Weights of a small transformer language model.
Size: 16 layers, 6 heads of 32, MLP 768 tanh GELU, vocabulary 8192.
Architecture: RMSNorm after each block, rotary positions, no biases in attention or MLP, untied embeddings, normalized queries and keys, some layers without attention, local attention windows, gated attention, value embeddings, an embedding shortcut, capped logits.
Training: a variant of Muon for these matrices, 631M tokens, 2992 steps.
Each number is 200 + 40 x the weight over its row's rms, rounded and kept within 0 to 999. Layers, rows and columns count from 0. The size before them is the row's rms in percent of the matrix's.

# layer 3 MLP down, 192x768, rms 0.017, rows 0-108, columns 576-639
104,203,265,163,147,157,218,148,199,193,173,277,192,204,158,186,221,219,152,224,236,112,186,245,169,163,219,211,145,182,176,204,208,145,156,203,207,262,238,259,180,206,199,202,224,239,228,225,260,172,154,179,233,196,208,147,275,179,208,190,188,201,145,256,231
101,155,264,266,282,201,228,259,191,235,224,205,190,193,159,121,240,228,167,205,266,212,219,211,231,171,212,196,292,179,213,244,236,226,252,270,225,150,197,193,194,156,145,246,206,151,236,186,176,179,198,226,208,164,221,202,202,261,190,208,181,215,225,210,235
100,191,335,153,203,151,260,159,220,225,211,165,198,270,235,213,262,159,118,157,187,227,270,177,299,190,186,161,158,190,247,116,218,108,233,165,222,167,206,233,173,217,203,147,172,236,156,235,178,242,194,265,218,138,278,188,237,218,171,259,222,235,249,163,159
101,252,157,206,187,262,214,223,252,153,228,174,188,195,175,234,217,186,207,252,169,143,245,180,200,205,174,183,257,101,202,187,147,219,151,162,231,201,173,201,221,144,202,221,172,188,186,226,194,175,230,217,203,227,171,112,129,133,222,235,158,229,151,169,137
102,158,306,163,208,183,211,186,167,186,178,249,216,211,230,190,193,275,87,178,262,199,185,205,256,198,200,200,223,108,228,224,180,163,195,181,180,235,175,206,214,179,143,172,174,167,172,220,220,151,150,238,112,287,191,208,182,212,228,248,177,239,175,189,181
091,191,127,265,218,239,226,204,226,192,251,156,198,201,197,213,225,230,223,225,193,161,261,150,157,280,225,247,217,247,143,226,268,191,231,245,232,250,220,123,202,149,196,229,136,208,211,193,194,234,191,189,238,243,216,220,216,212,132,162,233,154,236,200,211
101,176,265,181,258,205,228,281,248,277,247,188,285,234,190,226,219,165,125,210,206,186,223,300,175,222,230,174,240,182,204,163,169,214,245,176,179,158,192,198,207,176,193,199,197,174,202,245,179,151,205,224,186,195,185,137,165,232,190,180,252,211,184,206,216
101,199,163,184,337,277,196,230,175,204,234,155,155,131,121,262,215,239,167,125,219,234,171,155,156,197,205,296,187,267,211,183,181,219,214,140,222,214,241,261,192,247,131,194,210,201,226,158,179,179,228,286,146,203,291,239,183,180,213,215,205,237,221,146,210
100,277,176,179,184,206,201,185,193,182,276,193,291,193,196,125,243,190,194,209,184,177,202,177,197,182,178,238,198,225,192,223,264,177,219,117,256,161,181,165,151,167,213,173,111,192,266,125,151,268,167,223,195,236,295,232,136,232,265,186,262,247,202,222,135
100,222,106,187,115,232,175,205,128,158,214,287,203,160,145,162,160,205,82,217,206,199,208,127,186,153,189,226,196,156,208,258,209,264,193,221,251,139,196,172,193,248,214,165,224,174,180,210,260,169,151,125,227,212,267,230,257,251,154,142,252,211,162,208,248
103,210,307,185,245,196,217,154,166,213,203,193,182,263,259,192,219,199,256,223,213,262,230,113,233,229,197,222,174,161,227,176,164,207,169,232,124,154,204,239,237,194,231,185,198,167,193,191,167,169,152,201,253,169,212,131,216,257,204,258,244,183,258,229,153
100,215,210,139,286,192,235,274,205,131,244,250,199,195,193,249,150,231,206,185,183,251,230,182,244,168,258,256,229,139,115,204,174,197,166,194,186,194,205,201,163,197,147,139,301,245,248,184,187,180,266,206,254,174,198,249,208,130,196,252,182,197,159,163,221
102,185,290,183,274,163,257,241,251,203,207,204,148,142,148,259,177,203,166,179,142,147,190,186,132,212,190,210,222,246,197,231,191,280,145,254,253,244,197,216,241,225,247,169,221,150,214,210,101,178,207,192,179,263,161,220,214,236,255,202,219,177,169,201,241
102,204,319,167,264,175,209,191,169,199,211,230,135,123,136,193,191,204,152,168,164,219,252,221,259,230,202,174,196,176,178,222,157,175,133,211,131,160,158,249,179,207,177,156,188,202,177,174,196,229,189,169,235,247,215,220,211,234,178,226,240,202,183,244,236
100,223,164,194,307,241,182,177,203,161,210,150,290,207,253,202,236,174,204,249,221,164,110,287,226,209,95,194,183,191,249,128,252,248,234,233,178,223,203,152,181,178,216,145,185,221,173,169,207,140,218,286,182,174,223,190,199,162,255,265,215,121,196,229,228
102,187,83,230,255,228,170,210,143,149,130,123,134,182,180,173,139,181,166,184,264,157,201,226,239,237,273,233,256,199,199,239,189,200,235,201,266,275,190,191,204,234,222,255,164,160,153,186,189,137,222,208,172,252,208,209,201,238,195,214,206,202,271,226,210
100,212,72,237,169,158,191,124,163,190,84,187,121,247,120,262,161,191,191,187,264,190,260,197,171,170,169,180,196,222,144,240,238,197,162,252,104,190,223,168,192,131,278,224,179,206,200,163,193,228,190,143,227,163,191,202,217,181,181,119,161,88,235,178,231
101,190,0,236,199,210,217,196,202,182,197,158,157,242,267,235,144,196,192,194,259,199,219,226,204,159,193,204,198,206,225,154,144,165,198,159,182,156,158,99,132,149,223,203,197,171,161,219,216,182,199,221,209,235,194,254,245,143,222,186,215,201,231,159,209
095,158,208,181,207,152,228,145,181,169,159,103,157,212,150,199,220,195,178,190,261,204,151,198,150,199,177,201,168,130,157,220,192,167,243,221,253,188,196,184,198,238,209,183,248,234,173,185,244,139,173,206,218,178,259,115,137,201,151,250,233,129,238,200,112
101,177,255,218,186,187,176,145,206,235,200,221,139,207,249,200,114,154,206,250,205,187,224,172,141,152,217,235,189,190,206,222,238,106,177,189,233,240,190,236,208,226,79,243,162,207,177,290,200,177,111,174,191,177,192,252,243,194,174,191,199,221,147,231,214
097,233,318,196,192,136,191,273,182,66,224,214,223,205,212,253,177,226,171,138,267,218,214,142,225,187,197,133,200,286,161,164,224,245,210,176,135,336,130,227,210,137,166,189,199,132,211,151,196,253,216,199,174,172,155,253,199,210,162,167,201,190,236,172,196
099,122,215,218,217,234,140,148,213,207,194,199,199,133,185,151,183,253,275,226,249,227,192,117,227,189,240,145,224,248,140,236,227,185,189,178,187,212,220,208,241,206,151,120,212,139,195,144,140,225,166,215,150,139,238,295,176,225,147,196,161,139,189,186,201
097,217,173,190,206,187,190,249,203,245,246,219,241,173,196,249,268,273,269,202,221,213,201,135,244,253,215,159,186,144,279,172,212,132,278,228,126,179,273,207,156,217,136,223,242,141,199,230,140,196,228,256,165,295,247,267,232,198,206,163,163,201,245,165,196
100,175,300,165,235,189,290,178,191,227,184,234,263,146,256,216,213,177,153,203,188,220,221,267,218,256,226,239,242,133,219,208,198,120,216,264,231,174,175,270,180,189,218,220,226,221,219,232,236,238,180,266,176,257,199,161,252,207,154,240,172,182,210,262,247
099,188,152,190,325,194,196,231,200,221,255,209,192,189,184,162,198,127,256,178,201,228,145,303,189,229,179,238,193,240,215,168,263,190,204,169,229,176,218,214,222,221,191,220,199,220,141,242,231,173,198,185,180,205,245,218,214,211,228,251,206,212,124,243,214
096,175,227,217,153,255,193,162,208,193,116,179,190,213,151,167,165,262,142,217,143,193,156,224,187,162,251,150,212,166,193,226,195,287,152,209,132,231,263,197,202,150,172,244,258,186,198,244,195,280,178,174,161,191,245,230,212,234,164,125,240,178,146,164,188
098,214,14,246,239,244,242,182,210,243,227,225,191,210,217,207,213,185,203,237,156,227,285,195,280,159,203,216,210,251,274,202,188,148,210,178,146,186,206,176,137,237,219,294,219,129,146,263,217,220,187,216,187,241,199,176,201,116,210,234,216,204,153,134,220
099,206,82,157,190,229,140,199,150,218,236,178,215,216,233,234,90,245,196,217,156,184,140,191,174,266,206,173,225,212,207,244,263,164,263,172,206,205,183,137,172,179,216,218,218,229,210,170,224,180,176,152,177,175,125,192,255,187,219,130,187,234,162,248,128
098,189,252,261,210,249,173,118,193,166,241,181,207,219,192,235,131,163,189,169,212,220,207,215,218,151,194,161,252,198,158,205,243,239,205,213,204,202,247,203,209,208,268,246,170,142,206,237,251,178,211,181,214,181,155,225,170,221,190,175,240,214,204,213,160
102,213,353,182,207,175,188,197,281,160,138,204,212,273,141,166,191,249,211,206,185,226,131,164,229,147,161,204,219,188,105,213,165,146,170,292,212,266,171,176,189,217,188,155,222,234,200,138,174,188,244,194,170,300,231,184,223,141,211,161,235,192,225,246,224
101,192,414,230,184,229,167,176,186,207,243,236,165,197,248,200,177,219,243,207,197,225,141,226,246,127,275,193,108,173,194,176,197,165,231,200,227,191,274,164,203,203,194,170,214,230,188,244,195,197,217,182,238,161,241,248,183,198,206,153,244,233,181,175,225
098,143,187,191,106,225,243,276,180,233,214,235,245,296,238,198,165,123,270,176,148,235,224,191,160,185,196,208,179,216,155,175,157,215,169,193,219,162,220,145,175,193,190,171,194,195,235,194,231,251,184,152,157,283,212,166,161,208,207,209,186,188,257,185,190
103,276,213,222,151,203,281,223,225,196,230,145,170,169,195,157,254,193,226,224,176,237,151,138,124,200,225,115,181,197,128,219,221,151,181,184,197,217,197,233,213,129,210,197,203,194,134,196,253,357,255,184,170,226,149,243,166,168,218,164,253,214,187,260,207
101,216,358,172,194,177,164,235,161,141,191,133,195,166,266,156,171,247,183,255,163,142,182,191,232,147,274,189,221,177,216,276,254,211,205,214,163,205,217,147,183,261,157,166,249,187,197,194,142,174,127,190,169,206,205,258,136,180,234,210,170,235,204,233,220
101,188,206,274,249,200,227,153,267,201,123,190,226,143,185,208,224,163,209,195,246,139,179,209,265,189,220,169,199,136,264,181,164,80,115,175,218,186,196,205,213,210,99,186,248,152,164,209,186,159,155,204,205,208,227,160,168,255,234,269,168,240,231,173,217
100,211,283,276,269,185,169,286,192,214,200,146,189,270,233,217,242,228,184,135,271,260,177,260,224,141,153,240,223,213,176,241,161,235,157,182,252,212,266,174,159,185,218,192,277,117,215,156,188,200,222,231,193,156,205,242,170,203,192,180,191,231,244,129,197
096,203,171,233,223,195,251,188,177,230,255,191,142,255,215,164,219,132,202,194,207,219,247,241,200,145,237,285,220,200,174,140,200,203,177,237,212,250,296,233,223,221,238,242,213,285,180,200,220,231,123,178,171,243,208,230,248,229,275,215,250,266,164,228,176
100,180,211,204,232,260,150,182,218,158,138,238,159,181,170,177,212,201,97,258,233,192,161,168,248,235,252,164,181,171,212,211,199,116,225,170,261,236,158,189,221,221,184,238,248,174,137,193,220,212,194,195,186,193,159,243,187,165,176,202,169,208,224,145,216
097,118,178,236,238,215,187,266,175,179,202,191,101,150,190,189,171,185,174,218,223,239,129,149,175,172,238,265,251,201,245,122,251,156,234,177,187,176,142,182,135,249,209,274,208,275,263,252,212,103,177,254,162,140,150,156,159,213,230,245,175,267,230,158,213
096,205,190,163,151,214,140,177,200,206,203,216,276,196,162,167,305,172,168,225,189,208,193,157,166,251,287,229,145,234,283,179,198,177,220,267,243,238,291,217,242,206,139,215,124,144,219,229,148,231,210,217,154,240,233,191,264,275,278,227,199,211,169,206,198
100,177,230,164,189,227,222,133,160,183,249,249,178,216,206,217,184,188,201,219,190,212,164,209,202,128,170,242,166,234,157,128,236,158,221,144,194,285,233,274,281,191,190,136,235,242,149,241,187,279,163,196,141,244,262,219,244,236,190,210,231,199,246,134,248
103,188,148,173,105,209,175,259,262,159,229,154,217,208,172,203,181,195,158,219,155,202,180,212,136,248,135,202,216,171,233,237,230,308,188,280,168,203,200,258,171,207,204,200,277,166,123,174,187,224,169,157,244,203,206,256,230,258,211,155,213,225,211,168,182
097,168,241,192,198,201,181,187,194,234,218,287,218,146,205,248,223,199,209,199,249,246,185,245,181,186,160,177,219,195,170,184,254,176,264,221,167,247,210,229,211,165,155,147,165,275,200,232,133,228,237,182,155,183,163,245,173,182,252,210,183,241,190,198,272
099,237,222,121,140,220,171,180,158,207,273,181,234,192,235,186,228,233,141,139,202,135,125,201,179,79,165,219,169,209,183,261,260,194,144,163,205,189,259,182,161,232,192,231,197,272,265,121,190,229,181,217,166,149,256,219,183,187,151,207,204,210,237,204,137
098,215,245,191,305,168,214,281,197,155,177,244,190,235,218,224,258,199,229,232,190,153,234,197,275,211,201,172,150,198,189,167,190,175,263,217,198,235,214,179,212,151,183,198,155,154,195,143,219,266,241,196,209,102,258,208,187,219,195,259,168,242,172,249,207
101,169,229,212,270,99,147,259,211,211,193,150,194,216,205,216,205,149,236,191,217,207,224,117,280,198,115,150,222,270,196,166,230,208,181,205,242,200,214,245,224,222,242,226,270,229,196,178,194,277,152,226,213,181,203,200,229,242,175,241,179,141,192,217,198
102,213,218,209,262,206,153,183,194,203,232,216,198,237,259,180,150,124,127,171,201,247,242,283,265,206,211,157,248,200,186,154,136,261,270,232,203,212,154,266,200,198,198,231,166,259,189,232,170,206,226,304,268,219,153,201,207,244,174,154,124,209,188,229,138
099,189,225,158,183,202,213,163,209,195,201,129,257,164,165,128,199,203,196,214,153,222,243,213,212,158,210,152,196,220,184,207,174,233,161,175,178,270,207,216,206,118,163,113,169,214,213,121,165,247,180,164,187,176,220,94,196,176,220,177,184,221,248,178,153
100,175,242,183,189,229,165,163,259,232,223,243,173,194,235,228,156,212,188,203,173,262,153,219,191,227,158,208,230,229,177,206,223,247,174,249,221,211,239,188,149,138,175,192,211,117,185,210,212,244,121,173,224,266,304,257,180,233,228,186,244,236,174,168,169
100,245,169,243,242,176,212,191,255,185,171,207,217,184,189,175,160,215,317,102,230,167,226,172,177,198,254,236,212,234,190,205,136,144,192,233,248,199,206,154,245,112,198,209,264,187,235,160,219,301,193,163,201,239,232,128,219,216,217,166,129,188,267,235,219
099,154,155,269,205,233,137,240,191,184,159,230,201,256,153,220,216,167,122,244,219,163,238,207,224,194,155,264,211,188,208,185,168,128,205,171,273,242,194,207,193,233,222,150,243,164,229,234,178,202,178,170,180,193,170,303,180,184,235,119,254,206,154,242,287
100,132,270,178,244,179,186,174,129,244,156,240,97,216,251,250,223,258,202,278,250,186,176,217,200,193,182,226,202,185,206,189,264,200,191,212,209,231,106,213,225,139,195,165,192,201,181,162,227,200,224,172,279,212,182,222,210,217,209,306,161,200,204,201,150
098,116,259,161,204,179,201,188,224,217,127,184,241,213,167,167,263,88,176,261,294,180,214,177,204,232,273,237,137,232,224,159,223,227,189,214,271,150,159,245,80,180,210,199,155,243,212,198,195,176,255,237,211,140,257,192,162,243,260,165,168,204,191,227,178
104,246,92,215,308,226,177,221,191,197,276,226,190,168,173,221,193,256,222,181,151,150,217,129,206,141,248,159,228,295,250,185,212,156,170,199,196,225,260,214,168,229,178,159,151,127,197,202,198,293,155,237,175,266,194,260,151,228,245,241,129,188,217,167,223
100,234,169,167,230,167,264,254,216,142,184,305,187,233,142,257,220,164,203,254,163,287,199,202,122,193,108,176,130,253,201,183,208,162,149,184,196,208,190,163,197,111,217,177,179,244,157,178,225,151,205,199,227,249,250,178,135,244,256,219,186,188,270,140,153
102,171,235,170,180,245,237,226,174,209,200,273,183,216,284,158,247,166,232,122,266,147,237,255,177,219,177,179,210,197,219,209,240,216,241,178,116,152,196,146,211,300,170,239,164,160,234,186,165,213,210,156,201,228,257,235,206,218,280,137,169,207,193,156,216
102,161,263,204,188,159,242,172,242,220,236,180,196,142,195,180,226,98,155,144,178,192,250,177,285,162,153,224,220,255,246,189,208,243,225,210,266,222,242,231,185,210,141,222,207,179,194,224,218,127,193,227,154,179,158,234,210,214,230,163,174,95,211,146,180
100,210,159,147,80,227,232,190,218,249,164,140,171,190,197,214,116,178,226,216,281,168,163,158,229,162,129,292,202,127,179,205,214,171,166,222,185,235,197,211,169,166,226,149,215,199,149,243,127,190,220,134,235,116,208,181,241,278,191,164,269,204,235,141,214
101,285,136,249,255,156,222,122,128,225,124,153,201,186,193,180,308,129,168,238,208,166,190,231,169,250,140,242,262,194,178,172,168,200,210,162,196,183,215,274,236,223,202,175,207,270,180,204,92,147,174,243,203,246,117,197,197,219,161,308,175,184,205,234,191
098,171,272,138,185,216,263,153,170,249,274,235,245,241,228,185,167,208,203,147,285,226,186,245,250,192,164,198,191,210,201,185,217,184,246,216,189,230,213,200,220,202,202,230,174,217,304,223,220,246,237,245,237,220,167,230,247,167,256,245,170,185,209,191,238
100,258,274,160,204,169,306,164,182,133,210,212,220,164,267,261,258,168,171,209,226,152,261,256,299,214,227,202,180,179,188,184,162,193,284,156,215,194,194,197,202,243,233,244,170,191,217,191,181,217,253,169,196,230,240,203,204,197,146,242,181,149,169,220,199
099,181,133,146,172,208,221,225,183,181,230,221,201,206,215,162,261,211,159,255,199,191,208,212,114,189,194,222,170,241,186,206,202,194,149,152,163,164,137,206,196,263,116,241,191,189,244,248,172,240,306,206,175,248,178,220,140,190,230,215,171,187,202,183,204
101,167,214,200,210,252,184,261,217,195,198,191,230,123,190,266,205,237,198,298,189,161,179,193,158,222,188,152,223,217,190,210,235,176,190,272,181,213,231,170,140,231,195,124,159,187,137,202,233,221,202,176,255,202,239,242,183,252,181,166,215,251,211,249,248
101,222,263,226,173,164,212,175,233,250,224,201,171,233,228,176,205,220,212,231,205,149,210,193,228,151,224,170,187,203,131,230,164,245,245,192,162,214,163,223,245,190,217,210,230,234,231,181,106,249,181,194,260,221,185,133,155,223,112,171,170,230,173,221,176
102,282,113,227,207,174,221,154,215,183,205,245,192,210,227,182,178,173,145,187,225,136,142,197,203,210,133,209,210,165,250,227,182,221,202,246,209,250,201,175,241,183,177,249,285,284,149,134,147,232,211,208,152,166,141,212,217,208,174,234,166,200,193,203,258
101,198,125,189,173,210,241,161,199,193,159,148,274,191,195,170,227,214,150,128,189,188,129,103,252,257,152,186,233,193,111,173,228,306,184,153,244,226,203,183,202,145,223,168,161,200,137,179,179,172,182,227,212,197,270,186,239,214,184,274,192,142,177,234,192
102,185,231,233,105,241,243,238,224,141,228,205,205,196,212,269,219,207,216,184,208,264,174,202,284,227,181,208,243,226,264,207,210,187,217,193,210,315,197,102,203,255,204,242,144,223,190,211,214,216,187,218,244,199,241,142,219,183,204,216,282,150,193,142,264
097,259,189,150,177,161,237,224,190,154,199,241,188,181,178,226,217,230,140,197,222,169,153,181,134,136,203,191,188,158,181,160,183,261,216,196,126,212,188,195,239,207,153,95,192,195,241,235,179,190,241,215,215,289,175,175,259,237,142,236,161,292,206,186,263
098,213,244,210,206,234,171,244,198,164,225,202,228,189,230,220,170,165,161,163,163,205,163,195,240,176,148,152,212,256,156,115,130,156,210,212,211,169,208,207,227,272,220,193,160,249,233,187,136,150,241,210,181,221,173,248,151,142,316,103,240,186,175,258,239
101,219,64,205,170,143,186,237,192,148,220,234,215,236,146,179,210,192,240,169,226,308,159,283,172,82,221,182,200,209,233,289,212,252,190,214,185,246,271,179,178,193,225,187,203,224,190,214,156,141,222,211,178,217,186,162,186,220,179,223,182,200,241,165,203
101,174,243,164,206,149,215,223,221,226,189,171,205,297,177,238,110,238,170,162,241,228,205,177,179,281,287,257,169,175,224,230,140,245,280,252,81,302,216,195,216,202,199,160,228,218,251,206,209,259,194,151,231,135,230,203,168,161,209,91,211,202,180,302,178
099,217,164,158,235,242,246,164,193,193,194,204,207,225,222,161,199,215,213,121,176,330,226,143,175,158,185,184,178,189,131,202,253,197,142,238,196,108,139,209,242,159,264,255,222,204,198,228,190,263,140,214,177,200,206,178,210,244,157,157,140,162,205,251,217
102,199,269,281,287,213,137,296,153,248,208,182,152,202,250,223,155,218,150,188,181,214,240,225,252,221,205,120,173,206,166,194,202,267,137,248,197,213,217,245,231,187,230,215,205,170,141,244,166,195,222,189,213,169,242,275,167,231,186,162,130,184,170,159,114
101,221,218,181,131,190,166,213,152,122,146,257,165,118,141,224,143,233,221,141,249,163,180,266,92,206,150,201,195,235,203,117,197,157,175,197,241,208,159,214,174,153,219,194,173,167,211,209,157,287,236,243,144,216,232,254,212,251,218,168,202,234,188,152,220
099,235,153,205,209,132,313,170,197,285,153,161,174,235,110,213,241,168,179,186,250,253,172,202,234,248,200,194,132,129,200,203,200,261,150,234,268,228,173,228,172,279,186,269,158,214,209,195,165,197,161,188,176,103,232,178,146,201,178,322,199,235,190,118,243
097,212,254,194,124,227,188,182,85,272,224,188,130,192,170,163,111,206,116,204,192,219,226,181,220,210,200,218,248,184,227,244,227,207,224,187,171,156,186,119,235,233,255,234,299,215,224,167,180,203,167,165,249,163,218,184,175,177,142,137,166,218,280,209,255
101,185,255,151,204,218,250,171,182,196,219,195,161,213,196,223,268,239,144,241,236,217,161,215,190,163,173,245,208,228,188,178,168,255,131,192,134,248,208,191,230,246,216,171,246,161,187,192,181,229,227,184,160,178,128,199,237,229,79,235,204,133,166,229,222
101,210,88,256,195,215,187,232,115,187,282,146,251,229,210,239,219,135,151,162,192,151,237,192,270,157,229,153,236,164,253,256,246,202,266,203,167,137,180,184,246,216,146,190,295,215,145,235,262,222,260,196,160,201,91,231,242,167,187,156,148,161,161,175,212
102,84,171,214,207,133,244,136,208,249,244,175,218,128,207,246,116,213,213,227,140,205,176,205,246,149,152,157,217,154,151,168,229,226,265,214,153,264,78,210,216,165,228,221,231,137,165,191,209,137,172,199,257,209,166,255,180,180,155,108,152,203,232,170,186
100,226,232,180,387,151,191,168,133,180,139,111,122,229,165,209,117,163,144,202,254,205,221,286,167,220,221,164,164,230,235,152,206,150,200,199,209,122,209,237,167,158,284,167,166,187,190,241,164,191,266,199,211,193,139,192,194,309,205,256,238,218,156,120,150
098,213,131,191,205,183,177,194,187,221,300,217,188,214,190,265,197,179,171,269,244,226,159,163,197,209,136,168,151,254,172,166,250,236,221,218,163,232,212,219,211,150,205,225,86,106,200,127,198,196,180,228,252,204,258,142,187,164,141,191,274,217,202,216,204
101,240,111,165,201,234,227,272,224,146,222,202,225,275,244,213,272,206,239,116,205,218,182,146,262,213,252,187,223,250,210,217,196,249,196,107,174,209,173,170,187,194,185,303,185,147,265,131,195,202,289,251,242,207,204,261,168,197,132,274,180,212,240,191,279
100,168,173,230,240,235,213,253,212,196,225,235,168,259,190,94,275,182,236,164,172,260,249,149,140,255,196,244,224,251,195,201,201,254,217,173,175,196,202,160,239,159,177,253,247,186,152,206,309,185,179,273,187,180,156,194,301,170,161,146,149,234,140,185,265
098,183,195,210,215,155,174,227,184,243,178,163,240,241,209,270,188,121,226,217,181,222,222,147,171,184,255,171,190,254,259,143,229,168,191,182,238,164,199,175,200,202,171,191,166,185,42,205,157,173,101,159,200,158,213,250,167,249,177,197,211,153,261,188,196
099,191,217,188,235,175,244,93,201,199,246,199,212,166,266,177,158,244,208,229,233,239,196,218,240,199,147,224,129,166,124,186,225,171,159,182,210,228,207,183,237,159,166,132,208,178,227,167,228,138,190,212,140,96,295,180,173,192,242,294,190,138,234,186,180
102,170,170,269,255,148,154,205,172,232,208,247,240,170,209,237,206,140,237,244,165,229,245,211,134,127,224,291,196,303,180,218,194,171,266,189,145,221,154,221,150,202,165,226,199,169,271,211,194,282,243,181,196,153,180,287,151,207,259,137,235,190,286,243,215
101,195,239,164,182,174,264,208,216,201,208,161,253,170,148,201,199,157,305,185,216,197,175,104,278,159,215,213,122,236,203,193,178,135,133,129,185,167,195,275,292,172,122,183,182,156,147,222,176,263,167,187,245,205,184,240,190,217,231,179,164,213,143,176,171
101,204,290,231,84,201,198,180,247,285,215,232,187,188,154,149,219,183,156,175,139,125,158,203,154,209,195,219,301,176,257,262,207,177,167,187,116,208,189,219,237,177,221,218,218,175,204,182,179,254,232,204,209,196,235,192,177,155,154,248,160,246,214,218,176
098,223,198,151,116,273,105,185,228,190,217,192,169,210,192,215,43,221,248,240,135,208,233,168,189,178,171,152,209,117,237,234,195,219,164,205,202,190,152,194,216,97,217,204,229,228,236,190,198,163,227,194,181,148,198,228,253,237,109,147,196,232,230,228,166
101,201,87,247,219,198,230,200,237,204,222,193,252,226,178,198,193,157,197,211,193,215,199,209,201,233,230,194,199,208,221,243,195,136,257,204,213,198,154,175,296,214,261,199,252,275,159,133,166,216,163,243,233,186,226,185,224,224,175,290,169,190,171,249,170
099,176,211,226,131,194,256,205,196,244,168,173,177,289,256,262,183,161,259,183,187,223,203,129,131,208,188,195,179,214,194,244,236,245,221,193,204,233,212,171,209,167,201,197,132,268,218,211,192,182,173,192,221,258,112,223,194,243,235,199,193,119,216,127,161
100,187,128,136,201,209,201,210,159,136,139,288,233,241,195,208,191,181,213,160,217,270,191,195,224,181,238,231,206,153,224,203,120,259,205,172,140,165,181,168,180,146,216,149,206,147,238,216,163,169,154,227,146,224,196,161,249,230,185,205,228,200,222,131,181
101,214,174,225,124,214,259,194,257,184,189,223,143,206,179,212,204,184,261,189,201,185,211,226,238,196,205,268,212,183,184,213,173,250,177,215,203,280,245,248,254,279,253,160,176,207,182,203,227,253,278,182,297,181,196,169,246,161,161,147,207,196,255,187,249
100,122,219,240,197,214,176,217,206,188,247,171,228,95,183,220,233,245,235,195,254,178,207,260,245,135,200,225,149,236,174,183,145,205,141,258,241,171,152,232,225,282,147,275,214,156,230,260,191,196,255,192,176,141,207,214,215,158,121,214,144,129,188,235,161
098,161,182,206,134,186,181,155,182,281,159,250,262,186,220,149,159,171,181,209,192,199,184,260,59,127,202,141,211,123,246,175,166,150,169,216,216,206,215,232,240,202,176,150,268,182,236,245,214,116,202,168,225,149,125,164,207,186,236,174,165,194,191,197,175
100,242,289,99,198,159,181,179,195,163,201,179,138,216,143,234,169,218,230,170,202,141,220,169,168,172,169,190,178,224,183,204,209,269,147,216,156,294,117,215,143,185,193,156,199,156,214,182,196,164,213,136,173,215,193,135,249,203,130,203,157,208,171,256,216
102,185,207,249,151,242,150,211,274,246,210,287,202,183,247,221,181,229,144,195,241,158,201,191,216,151,190,226,245,205,256,181,201,172,209,210,167,108,147,255,194,297,231,298,191,214,298,230,175,249,254,204,160,198,136,287,211,165,214,195,222,180,188,215,217
102,179,156,173,219,168,233,219,213,185,157,201,211,161,203,185,157,198,214,196,195,169,185,99,200,204,233,223,243,126,144,203,154,216,225,178,245,198,190,199,241,170,156,192,205,153,209,234,126,168,187,223,193,250,201,184,287,104,212,179,232,281,213,179,164
098,180,227,243,176,221,192,201,186,134,218,169,246,167,201,166,144,186,158,193,185,217,174,212,264,205,238,204,144,122,225,202,243,194,278,217,225,167,204,167,222,207,210,173,199,264,177,209,161,211,196,235,150,219,133,149,176,228,107,125,274,210,98,204,255
099,208,150,161,271,203,192,247,220,99,217,195,256,247,219,109,136,123,166,235,236,254,217,266,176,156,150,263,159,143,241,207,220,138,208,213,176,141,198,194,154,226,174,212,180,251,194,153,175,183,212,190,140,218,176,197,224,191,233,291,192,267,138,144,228
101,153,282,176,238,133,194,195,197,159,171,211,205,251,215,184,142,189,209,228,183,279,206,222,107,164,158,193,195,235,175,234,159,174,197,158,211,177,227,268,314,160,193,161,192,215,198,180,255,212,190,202,236,159,236,162,233,175,179,197,280,144,125,211,173
099,226,213,257,112,183,220,238,221,201,246,149,240,174,192,192,150,247,187,204,238,189,221,221,164,265,279,192,180,175,202,206,201,229,188,242,204,202,211,109,201,126,174,173,169,231,128,167,138,258,118,225,190,195,179,149,249,217,185,216,127,228,259,179,194
102,206,249,213,199,189,209,256,208,261,185,225,193,141,171,203,86,213,187,120,187,179,254,212,117,222,179,200,225,184,197,206,200,193,192,181,198,199,192,198,163,238,249,151,153,216,194,238,169,200,79,184,165,231,222,256,171,135,205,262,226,193,175,262,209
099,231,213,175,209,243,275,176,211,166,197,196,186,210,200,193,349,273,164,148,131,294,213,180,203,230,155,238,202,226,242,234,113,215,249,173,159,238,230,240,219,196,274,197,184,166,252,190,210,216,197,205,235,224,188,268,201,177,243,220,307,217,208,212,162
100,140,177,193,222,277,189,235,185,195,263,148,171,209,164,230,203,248,229,175,161,197,175,265,218,164,187,229,145,234,181,236,232,109,147,205,133,145,169,202,127,207,208,200,185,169,233,177,157,170,193,273,183,193,190,272,138,194,200,227,183,175,129,208,198
100,167,233,245,199,172,208,257,184,198,214,152,281,205,184,178,186,211,154,213,134,223,229,209,148,155,267,200,241,158,254,234,197,188,191,204,205,162,234,102,150,179,264,180,149,241,215,212,220,170,192,243,194,157,233,253,213,209,228,152,151,211,155,220,216
099,231,134,220,211,211,234,126,190,231,148,192,252,185,229,170,223,174,128,174,234,216,208,211,171,223,241,169,125,214,216,188,291,138,242,213,202,171,234,231,197,212,199,166,243,193,187,186,191,219,175,234,188,145,214,222,166,140,156,198,227,195,233,233,189
098,169,194,284,164,159,176,170,138,264,169,177,231,88,213,177,215,179,157,202,213,199,181,249,203,282,235,293,199,204,263,273,215,220,193,238,247,230,141,202,255,219,223,161,117,226,159,212,250,163,131,206,162,106,166,177,184,195,214,178,215,288,151,265,125
099,189,250,227,200,237,138,138,182,193,237,237,171,250,206,265,158,189,205,230,212,261,198,158,117,166,239,215,202,208,203,253,175,224,169,205,157,144,202,189,218,247,240,244,273,230,226,205,210,193,251,131,221,173,194,203,215,212,210,259,164,188,228,228,229